Weights of a small transformer language model: a variant of Adam for these matrices.
Each number is 128 + 32 x the weight over its row's rms, rounded and kept within 0 to 255. Layers, rows and columns count from 0. Numbers have three digits each. The size before them is the row's rms in percent of the matrix's.

# layer 7 attention value, 96x96, rms 0.0861, rows 0-95, columns 0-95
111:167157134089114112115186058152107131153116101161100131173127125085180146137117092104165091100120102075147131109109126087077134150108124120133129070145133096214106152206110140152127119169141140145125127077094104178117205164113123135126122090156138124175158129129128215177173137108143164173
115:153122144116119149129120119117119072172135223136158085140133132104097197120105129155103193134117071066107086137109130132137123151152166098067112069128107119102096064091078106138086132122133096080152135126114106117153191062163131143180131072121157149148190152172144153132087108097128118130
105:171156089156128145138124083145097177164097085139117132136143105077062136126102138106171144074164145092173138072055086164136095115098121189156091097075062148132153166113131153114097120142158094140150166068150096063171137163134117104132118149116147142147133083160154110097066097135116081115
110:121178174150075177121158074108136184149125185118138101129160140128152145163129123118134191185109159209130130122149080122151126152151133142159154049132182148117166142173084130155085097137095094159167115086126100111090084048125121104129101090128129190126122118125079173142136108147085107142
106:189104090127158133061098115138119142171119159154118113143112144159115075070129135067126109115160078208120090134125081181157157084156117159157091145111113141104118120113161187056114138157179137054080108181150183122107078111127108070120122125143154124168129151159128101140160155103147154127
103:092145162152166147179110165179111119091174140155121124110106085152146098116121111151117123109126094141154137102126138158150181082134064110085117028094169143135155113192129200129154109142081148093095127122145156088198164088085137143124068107150156125157123138208123104087123106095109150152
097:085029218125047126123166076074153111112079074185135138105130110134162133100128138075163120076127154126154122099114175130089155114176106138128160145099093109146178125089152147123121121076105142119159103166145133127131131150145124209121150111148155108144105082088168120115124120168130093116
105:147147137136127098162081112134122103152100142118114047155143144193148168145163167185159130090134164204119112166134095176122159089112117152153078165177147140102143148069099116094070109115070171080152130160145110096111146130140126072107135105082144195090109116126144117114053155154146097133
106:126118114175189080142117154114150156157084138154109140102142125142149156111102066119171164148112078119148128117155199165147105151160154117151164064096146120152100071157088112154129113130066133095114109132159150097120185112076139115127079108125135203171094149107106147126027134121058120110
115:125191124097153108115073131110155147148174117151122155121158186127125069100129152128063120068116184157170152128189122123126160131160132139080093105156181144131065136091103156162133129205069095130151103108170138118097137098135122053158084109127140167156117123099138069157191156131141155132
096:104148112122087123099104100142184148086082213105149122145116187140085082182142109156111103137164137140059130118143187108126113153120166142183125091151095159094195138086155146154086094120100118121139115138108083164124101168120109062163131091072095147101150081152140130123087104082166144174
102:167119121131126143118152165129159121076169137102151119128120095120203136130122175130150168151123120115115101147172134111091115131047149097091160128103093101136107162181083131101093104148073197149163088200109121092159077098142117152168119143116145146095086129119094121044094188111050136119
094:156134123144148166107136185193081139087112086122166078162164136100139143102081199138111120147153128150092116094103090125170172096146150082167117155193129093115098114204128168112109178132116152170101133126137089146085096093137130077144114064100166107131137143061121097167138152168089145167
112:077150126121132074150150099126076207119101083106108168062117172160152121093066090152124134140121154089147149151124148114127159140158049177131097109154121090177084119120146161136148148089142165111137147090139113140114183167142126145130109090078127200094108120095150071078140148174140179095
099:102079119099145124056207186080127096091059132170097101118140148116164135138129126156109148098078137109175157160105089103160180127178107182111107158145120194158101102115139100131134140131133142148183144081094186124131181165129104122191116190151143130120103120156105106131174080106107119116
119:145145093149157089130126111157151201105170102137089120088114115065119072127102158180091108137140191108153144105234151109139100141179077157136116027117155096162144129112106118127141111125171164108126114120122116100135116116164088142148112151150139192184151127155059161126136135104133131090
107:171141154119149114106109110115187126124186092124131081147101111140184086079088139151200164117112139165130140082166150182150107088141112103100077129158162138098091076111139103085132223133151136087140130203143116123163140074133111112139125155149198154168115165091111123103095164125082118149
094:173078085081082145178176092118128068124165124129111132143158186130159153096144098109142170082141110114168063126173147145083090136156142111118159174134123161143184081146164115122108069164115082070173135124097170137144123063107089109146108119116155094127156127166107145162160118086118183081
104:120092144130184116099072162130124108136162156100117113114149119093144077146096146091100086133173125174103045131163159138142151079134147052102107123165131103110075171144147172179099096122132127093128115167140060087108103177109140169111112136124165206132071169146114102139080100130171091127
113:074129091141081087112087128097116154172136108088137102112152141107109166142188127172115130161117125131116162113107087152205139144089143135063078175167135105083172134109089193157151146139141157153152147127156111167103067067077087122150123123141159077185085106174168143128095138160111097155
110:137128119120133138114101180109107152142084206070091125132155108134114146115131135103117109135138136106134100094096110147105140085182092149155160091061142161091162133197215091138091102190164192159181128136113106178094127100109164089169159105095143106161130128135145114057172083132114118101
102:204150186136135093135089132120130139097118157148121150126108137115149108110090107137121134151152092159110157113157144136121149123095137119035166041129031180160178091111110100188140135139140150166094115185103110127109108154073128109107152137129146160120201163064116102134082105102140107159
108:089062152110151071121110105085159157094145123158073203068114133096151114092118154091093118124124157122183148130137122122100146151163136087148122090092088117161124112121185136141208136051093180108154176123163115111166145159148084150161112096166133128168106090127154113122182149115153149071
106:146173144109125110110111071180126080171156170154195113102137189134112096105084168120152188103155120112115113123089186125092144089091096212061155118095103121134149124149161117136118097138152185123144158135089153131131126135132132062106189145066104182141107129179101139143094126175100150123
095:130148072082126119129133047133185151164141166105152086178158114107087137102116104181103146141157115164072115147206128128068205138116120049117117140119084110107118170122132125157100142133144135160160184095161081132130070111142173101096151163137154165145174167107096135131153101164126113149
112:166109131099101146183114141131084127151079106122140112151131166115102166144121166144133140129136137105117111164112165174104163069066041093021176099120154133161152148123100134111115122140185177133149101065164122085094092146146141089098094127164082125151153103128078135175118141126186134091
119:130072122145124095181158106150123142098059154175139161132173138170127087166079093168157095158108152108121159108099155081124184133093095118148169108085077149169135157030121150195202129133124107144114122150115145129114134144147102126066070132175170108105162111125134122097090134108157152113
093:103090115118123157107125142080092177148101076080154195098130075120078117085165124084096126142078102162171102160161115088180104116119098161177062111140138117192153082115143104080122149174155096127149107145134154119147191147147139200124118132129139162159161078092153153168156172113121158126
106:169077139151068148120112155109082146176088167141165101138125123126116164124172101140125133105113176167100094147115182104117171153077124126162142126054154152118083130094164189139075170184141110181095144130096076108108157118124098115108156109139097198136107157105204142161128146125082094174
117:100121173137109146138062161152165067074097135116139077131134113148096149129172137090146109098147126120087162158036102144148097128082099185109140175111059128061148094138125125097083142156135137122108117155155139230149081140126156127183139140142173120118183127124139164101131139174107102142
110:098125151177093120092167208137152174110157123105131093118081138205158173147102114118095152174120154079167070109113145113129148153097128164142149132111117131190170059151166119151184113163094164200122135133117125137112183153096169110157148073117143144099151090164082083154146123119128126089
117:112135148141137125071214113081143070113091166118120065134117151126157121135169110125170117063135099139123129164133089195098110079125116144157104165108149129184083114150098073145093128147151175144149129111110192154149102133166133115126122133154034118129130108169147167180141081178144170099
103:138094135146135183141122092141105148157186137138075130109137146134125110131061133131098151137110073126111110081141097129169095178102063158142117079086159092111130101156092160154128167081136158125111173090078166092130124118104114063161176116118091133196168159151149095190185086144086168161
098:202105137111129145102101122121161171118153147102184175101130125143097113094061097184141113152142085128114098129129078169076077119181100163066192184082142128144141127143110116125123129126063184112105134134105185112143160176169142163100128139183158149080146097112188132165133170122119144125
105:045104136158177153101183149167025165158127098108122118113149154169143131119076153165093132133138077129131185118125104150161113115133090152151177169092105093152187140139133114119147092068117132148151141123086134176111130125211152132139146128091137130158138063080196112156129103130118131136
101:057175105118162151133168166167157165116107074116154077111117108135129076118111098118180117113117076108151142162142100113162146104179142127119103094159146054170085123131115137111113159139066117128116162077117195067179155156103124109119138124075164095153110151080129132088168140066081167106
097:131102120101099154136115184146134102099117088087127136147135119155101107095121128105067166161072120141137126141095124092126167180077202202096146088130147155128198106163134114165125155102164151131113136113118153054178135090088151176128068180119147173147203102149107174150094119138122105104
099:163132068130104156114180179164141086124143077107138141124099144128149109124150104092156119126159187182164164095181138143114123106149153171155134175077092189099208097159128092098176131083138124081150094116165117075108102103121206099135107102139102073107141113185097129120106134119179123118
098:098150168091113131172133087114092129086107161128160151175130157107145128120120083133178154106122088108120101152233144151117145123134122088111174129116155200176145086152133116156139180096091153141141115149133166220144134154120096143152085092088109118113073182191097103074149133091128132090
097:114171100153139143138099065139122130175067122146147107096140158151041190154092129163114115136127129102109077172108163113186098162122105094200105131156059152085140148101126082146081100056142106201095131163121118162145112078099151124101134096126124160145135163105151116095158135128104107088
100:180124132146049172143113128161130117167108172125076138105102092147095102093109151116141161153146184166143105121109134122157132169081157110103125171140162105148138180179180122080106095128153142103104134091172146183137081085105169058099143121147080160084067147147179130101176154103174114151
095:142145076115135062158126137138131188141152103133197116180098131102132074124092135105094123150159152129096152154187136149179148111123097135165147089136231152134171142117148128126107085119175150160080119173112165124150087139127101134142152192107177129119163111166131112064090102092150140200
110:129164153164144056192133126103124174117114049126052120109069103149177105112108125154109102110163137147103142105103161118101093154097085163136108200126135099157130100087164114098169174142112140150179165183161128172147054104106167177140132120121145106122090152153098123177109135130111112177
093:179099133151146180104114122125105136125078057122103128160128142100142087166097166075204117127112100092087149123092078138147104094143226147128139137086175146116111150157128131122116192102160151190131138141094099191151132118151100173116104161128132146142130153089098057126194135170146115152
111:061159121144089082130131187131107108110132089117101116110130116102115185176110114115133054181125135164101167121146172132136111139148086094064145170101142127156048088063104090098097125200135143074127124107195132137107172144139128145141084155139142108126178137104112134118058138120098154173
096:109165153166148194072166138089153096083095203160197134114127148138131091106162160187101136075140104118118113111127200136118109086135168152171143157118172107140110115114104114147140128160092154153128182153130136099084070060120066094117177103134140123152147110132138083177108103091115173126
094:139114130136088128162144143163115142081134214107153099093168168115139087092103107082091166129140113153127113138175174120125113132205138096087130143137101176113085167121094070177145084117205097175162153158148106154145143120079136126178122112085151068140142106116143158110057175110091142116
106:151072145103154143092117087137145093101084118139192177154174158095133167133108120100096137121097122111157126154114099156093159145185157083155080017150100123083103133144124122143116136177163142121156117155182155082119100149099083186125107129117141118110142073123160073166062115128117100176
106:147094085129129131151158169110062149094136137112160089143110113135154189118122128183074087118120184161144177142123219078144108118121092134094073105195079092123141096166134153160083168080146145098139138127129150059151157120107130204087131120146097077070126139149149142126113107133160120122
105:107165072152162071043125193114138099090176107131138158109166089176102201131155131135155148155159119112074103144097115112098096082126098124165103150161133072087155163178108117117097129162131108086165158157184141144119148134171114113090137111107151097155141125170098133165049098136154122095
112:156133085092109182082079120130126064170095073160118137138153178124115126108107144129148173104102102189071158150117180109095151138141128144111149166045155132082141163099121128168169154096126078038177139155106172133115131106123152123121136115096128123102109125138093100165220123154139105122
107:144151126153132142123124121075074181085171113133043070156106106168133134126125080115155106161114109116121155148140111187161114171079171141085120180164083069148149131178131130121169188067112116154145119172065138114078124137156123107140143147148168085158124139146140053151176139141151143158
105:168131120131187130096170086128078137118070135114136164117133115095122118147178175167171161193131106165146154159106142108146107123059146157166096104084111092202148083139111111102129132127146061140160125120059173102132095120179099159182078106087145114127096073130130145078121110093084148112
099:106114163121158177076195128118142090083087148138149143163133162103134144161168125152087091143132090131098158116147150015183123179111144133118148098143227087139152089163079134134144105133159118137112150128122160105154124117161158062130102117150142156090155154098140170131098053147129118106
105:159117174140129145163169120094086167108113139131170189129129119146088115136096127073128134128143157112172186152161162119106113095100157201095110113086066156197098147080059122135130123203181148096121117167144167121134166079153097129157161095132075102144103133118134122087127132179075125089
089:140135138116087203144108112080192104099153114124128089122094102170126163150084132167137140165136130090110076146079066142156114126140221135170163103101151154156187084105133150058150154126093140120143141132179102092131129118156113164129092088094152146180164161100124121203115106130129181148
110:155104085128077110169108078144178101110129087119122136118119108074186187092143118150163112092132185090096148091165136154117097124181120124189181103152183120117172140148147084111141113163134104113121157086095049122178129145187159124125164099112117159137169131091157173130194125140097157167
096:138095079148142147153091206105181077124134167184129150116142069179059122127136100111115123110151156119167166120169080122151135149098161109113115181054112181164109129135172102165133104166066072128107138109167125129135094158136090102101130133119086077204095134152160147120128148160141098123
102:116182142099122098176106090129166112142149155132194079137123126175124148110112160139117143093122112101086139102160099089130156178143056149150194130147102084112135113203121085120139108147119134135129100102121071113139125098192135094167178066203110094081106142137095193119109107122187143095
098:140115180140106150067096222143117129110147099144184056076104120167109091124084088156100118110139104079090116117101132146122119127138122103164163138139123100155099148158084097138196148083133106055079151123166142182134100184121135153127139079157152119172113074130159152143122151151098139065
099:175094134096137166163073163147107093154141036146126155094133147139114152132125120116103054141084133144134174143101156038102149113104236109140128076160124073110110141139127101108159156099086104187120102141133087128119158145118086154165102130129106082135099167118148172157137151133152140083
107:128122179163161124134124100139101110085139149114181098147081111082052103156146158109127128126112125167077116102117146158140176205202087094106092155117095164096173076193090129120150160064143144132138161095154119138091120118114176095140101138158094117129188189107175159127088152110125104136
099:177122169099121154107191163081098139212159128138109106141141122087155123141114098164136109166151181111118162146101076154123127099050080122150143122178226097080133141137130106155161137136081117156147110075110089125111151177089126115173123165173168130114169113175131121116093137081132158102
094:167150110154174181094114090134162130085131156128122098071156161128196115114093145128133106186139124138180114129098186163127114145139142199046118146143098131129136152149156100125042100174119106122136105168087152189141082084145140130134137152126126124141110154119053111121086149146061159080
087:115119118147156098132142182166129108126104099131075167132153128169091155128143134057123116131107099163106161104182134127084138090162149196105159089159107090142148109067145070113128104097138127046129131148182135038161140112157159085148164148077119160164186167146101123119121169139165108170
095:100190090139163141178055080145126120108112157140110148105166131135074112128117144139135074132099134159133175087150107118093077192183148078176168123174106118121106140162127068156161163193134093160166119169122138155118097151145161151178075087141175109150113164113135083141170140107112087155
091:138120153102117120090091135159118110136147121154145059107107150129201181145120105117135127113136149161086119163104072086163155148196137049179116138115159078079186115183095119107100095112112095171090156098085185148109126165150141122132150110124148163089091130121114204107161102085094122171
092:093107137099119128174142118116163126109135092165092116156148130160096119095156146073122099111137078076132164146184167128111124131169083100155149058123097171144103128057089100169218136190173114141136079134100135169096160180101179161136143082093129092161090099146103142126153096109086147140
092:099190082100088170169159136128155136149129140098099107173104153169144137121144162081111126133145107109139108100127104135134141089140180185120181107125138177193124153157133156137187061098076207177111117119156092123153158164085111105131134092122146135168131112170067096139183119103094156062
086:054122109116141113196130079148104167103145210158087159141156161122098080103094114158073074167139053133174169105157122152132116131139148114130126083107120195130097132086185140160118089147127098109189117084151115130106147121153112195143114122134130164182134096072134109157116096137099098132
093:158136111146163099136110146120048186119106142129148161141125121093137044142131130133168120149140109126137132100152159148085090174147071111204139125131158086144123161102111120186125156180149120132182101067116119158085079080129176154149138119240132162133136141146133087152079114136092104143
094:168084097106198141086099120095171088114141091149079150130127112099133099157136121073175095118141164108117131099122112128141096126155151197190111108130178121057085134133108155110115144132122139147150126059141070135087170208132135049162144119126121139132127177133137137169141120095150161204
089:116141185095117067125110120137126123101166203116166154137064083106180104095150074156089195125132161151114095161136111126113111127086112043116113096153115120112153111153136117183168107078117135129095163104081173183138159098113101117151110142170151137150182119099153151130140173062079153134
095:174091087151159086095143068132160165104101111116100165161117110114074053156087150148107149144133139055142087099039116157077118141116108122148136112138070138156135173138140162138189105149113188125121146117074127177113163134139115211120106085152105200123105141106131145111126147146141142122
092:181163093107167149057070092092137069088096103109089127150132142102090131132135143083125078124158102131167150128075147106093136149125139190072173092145172110148120158154163106125092138132158146187151152121154157121113171200118105169100125172048145157102143130176125168131106139144140153079
085:153115149092107175105157127098188105125083110131100136134090143102120122140133112113120122095125138120101087058136099177155111100124128173104135099119132226191073137090139111136161113199105102111134094153187121207124135184165125104139061128103200158091111107097106160139087136141137170129
088:181105100111123120153095122150115162107110084131085117178155098079162152110157168167090090096122147108134153108093121105167105156187136163090150135122096172126143145107097139107139160106131172164202105118152073122077153126073132181167146192136083068120117137055065143180103157154133151117
089:112123121161093154138137127157152196137175087151136166163108117142095050152093127080105066093174174088150124126138154149098086099059132166110154071138117126101109104160117091104138045116097143146144144139125120095089138137105122030100142150129145150083121141129096143164159123106203151111
085:101099111138102151125119143093143126087082165123167157075141102107129107108113130142131106153164059129126089157102104126080085145127119086154116090069155156115141131115138167163135055087173149156083145110110164138149104127115147195097106147185215196144117094088166092178068136176118123143
087:145128191110136097143098140163155084096077153120093122065105133100110140101155161120123187129144142209148131142131071106183124161047131083107099160069148133090126106164160137123095090120138129173104127136138142157125147132179109143204070128166143140183157098179181126126121100146092100099
083:165125199111175157121175170121186094132124108129153143094100086193114139123123124099137100141152136148148086084158091091126146091092181119149170111112127155177115103118156102068143147093110143131048153113189128103124148179116129124124128168125195069091135151108123176156171113147213124114
103:146132164150142114140135140117182134093106171136137177148076148124116092158101134085105133118114126152096084130089151145115107164169101119085124037131143159112075149090129155163175103120127181090079145116126126160087142146053158172133112143068143170146159133227141165175133146063113161122
087:100137132105111118147067168113140142134118140156113124154101140105190098085137146124113133102129169153103055197101170173115146063126143098076072132134134088053169111171136180185147116110169158095112145126139130142124162098103099112108157104168110087086176136154168086081194097116088120149
092:160120109130149124152124115114156090085131091096117149151137150165124163154170124149097152090108142122170190107117165102115166099144148224127162121124081202160124101041153144123125182066150149147101088141131157094143105175123118188096125097113086059112122135149123114092209139121140118095
088:114103158117098132152066136153134072085083166111177089139091154099148099179114147202084149136117114161129139091072133129181164143205128113131104091142090174128084125094097114118133105116149129087156121101182122151119174137061135165132092139174180159161191160103089111171150142095117132138
099:141147084121129153070130112151118118114145155152157063118146141153123069109091108151139087099164144101076142095119106143138107126144113114076159203146119164148088186069153074120093101161104128128126120220158134126155081125101105164114129127074106131103083127184129163183045151130112125175
097:165148086152099152115098131097147108146159184138102105157120115089188149116128151149166120174103195139111154127102131164133149096216072097081092095131147144078123154230101089117093152089136154110131122074165123188140120102149138074133163143181108102110100116108141163132101135105145130186
088:137096123108098116124215114152118139152165120137152120188118085156127082139097122104135125187113173080097106163134128116133159158132128095147119043093134095120105117194072143142170137082143158150171139125103112109144186166124095072113161178123085142130186142175120071091133125129212124127
092:149133131111075126124111192128125090147174091131151167153110151123183169116073100168101146115140111118080154123111193130128065112110108102036094117129111098107157125157118158113115092125191163163152121178143116136101179101133163094125162169133164140133081135067100038135078092141108113134
090:179113133129131159208139086126098165102091103121169169075128115102118084127141119150094084125143101128170137139174165075123107166125110193142084095075112187128110123114086106159181112165158145139171085096170149165091124163096146218122126126150114158146181102153120078121113102148106075123
104:143126088106133078161104160110120143140178144129141140097160114129174096122129085081182114163120127184090112180213179096086100131172101123148107102093184117105124101147085116108097178190130105121190089105170092138131133122176132105183134118125146184135131153067099077132114139151079146164
090:147072105139156126118111107143180129113093156149153124144124097118047114147153172085115102134153093129122135119094045132167184178041123107148128157150062119175146126128116166135095099063172139188130131164140150129141098135081155100140090151136174127160057137160124157176082106105116151141
094:190111153103122146186099158144164058083133131168123108154116148152109129099132116110079144119144099168106164113190127087112126097118187133078120052122155145099107092101117076119167107113127185144141118165140135122110170125141105125159109226117173086132177111078082139197160099111139139116
084:215146120132115169133180125072164073114120143092095094181168156126117149104124167117117166066168145118138106115124104139117144120125124184073172152154134211160119178108123135096139141082096126167115141159114090107154169125139166147096168149102162130072165143089125160182088115157163111067
090:069122104130098153184109091135063094118081170130178147151118164102121146115138116115110145102145090098161145169146130149153136134141108135134106149095094185143163134142069136171183141109094161092133078119096114196127159084093180244133114115118061145150092098162122139096132145141094129086
095:164103153122093139197144109162150129151159094140133140127094123130149055133143136144163078096107133181160127085164162106131106153119121163027086157135125115172145103085098142133186103169098107092146111073153127077145179127112114196160128159101106144155126108072126217091129158113141122145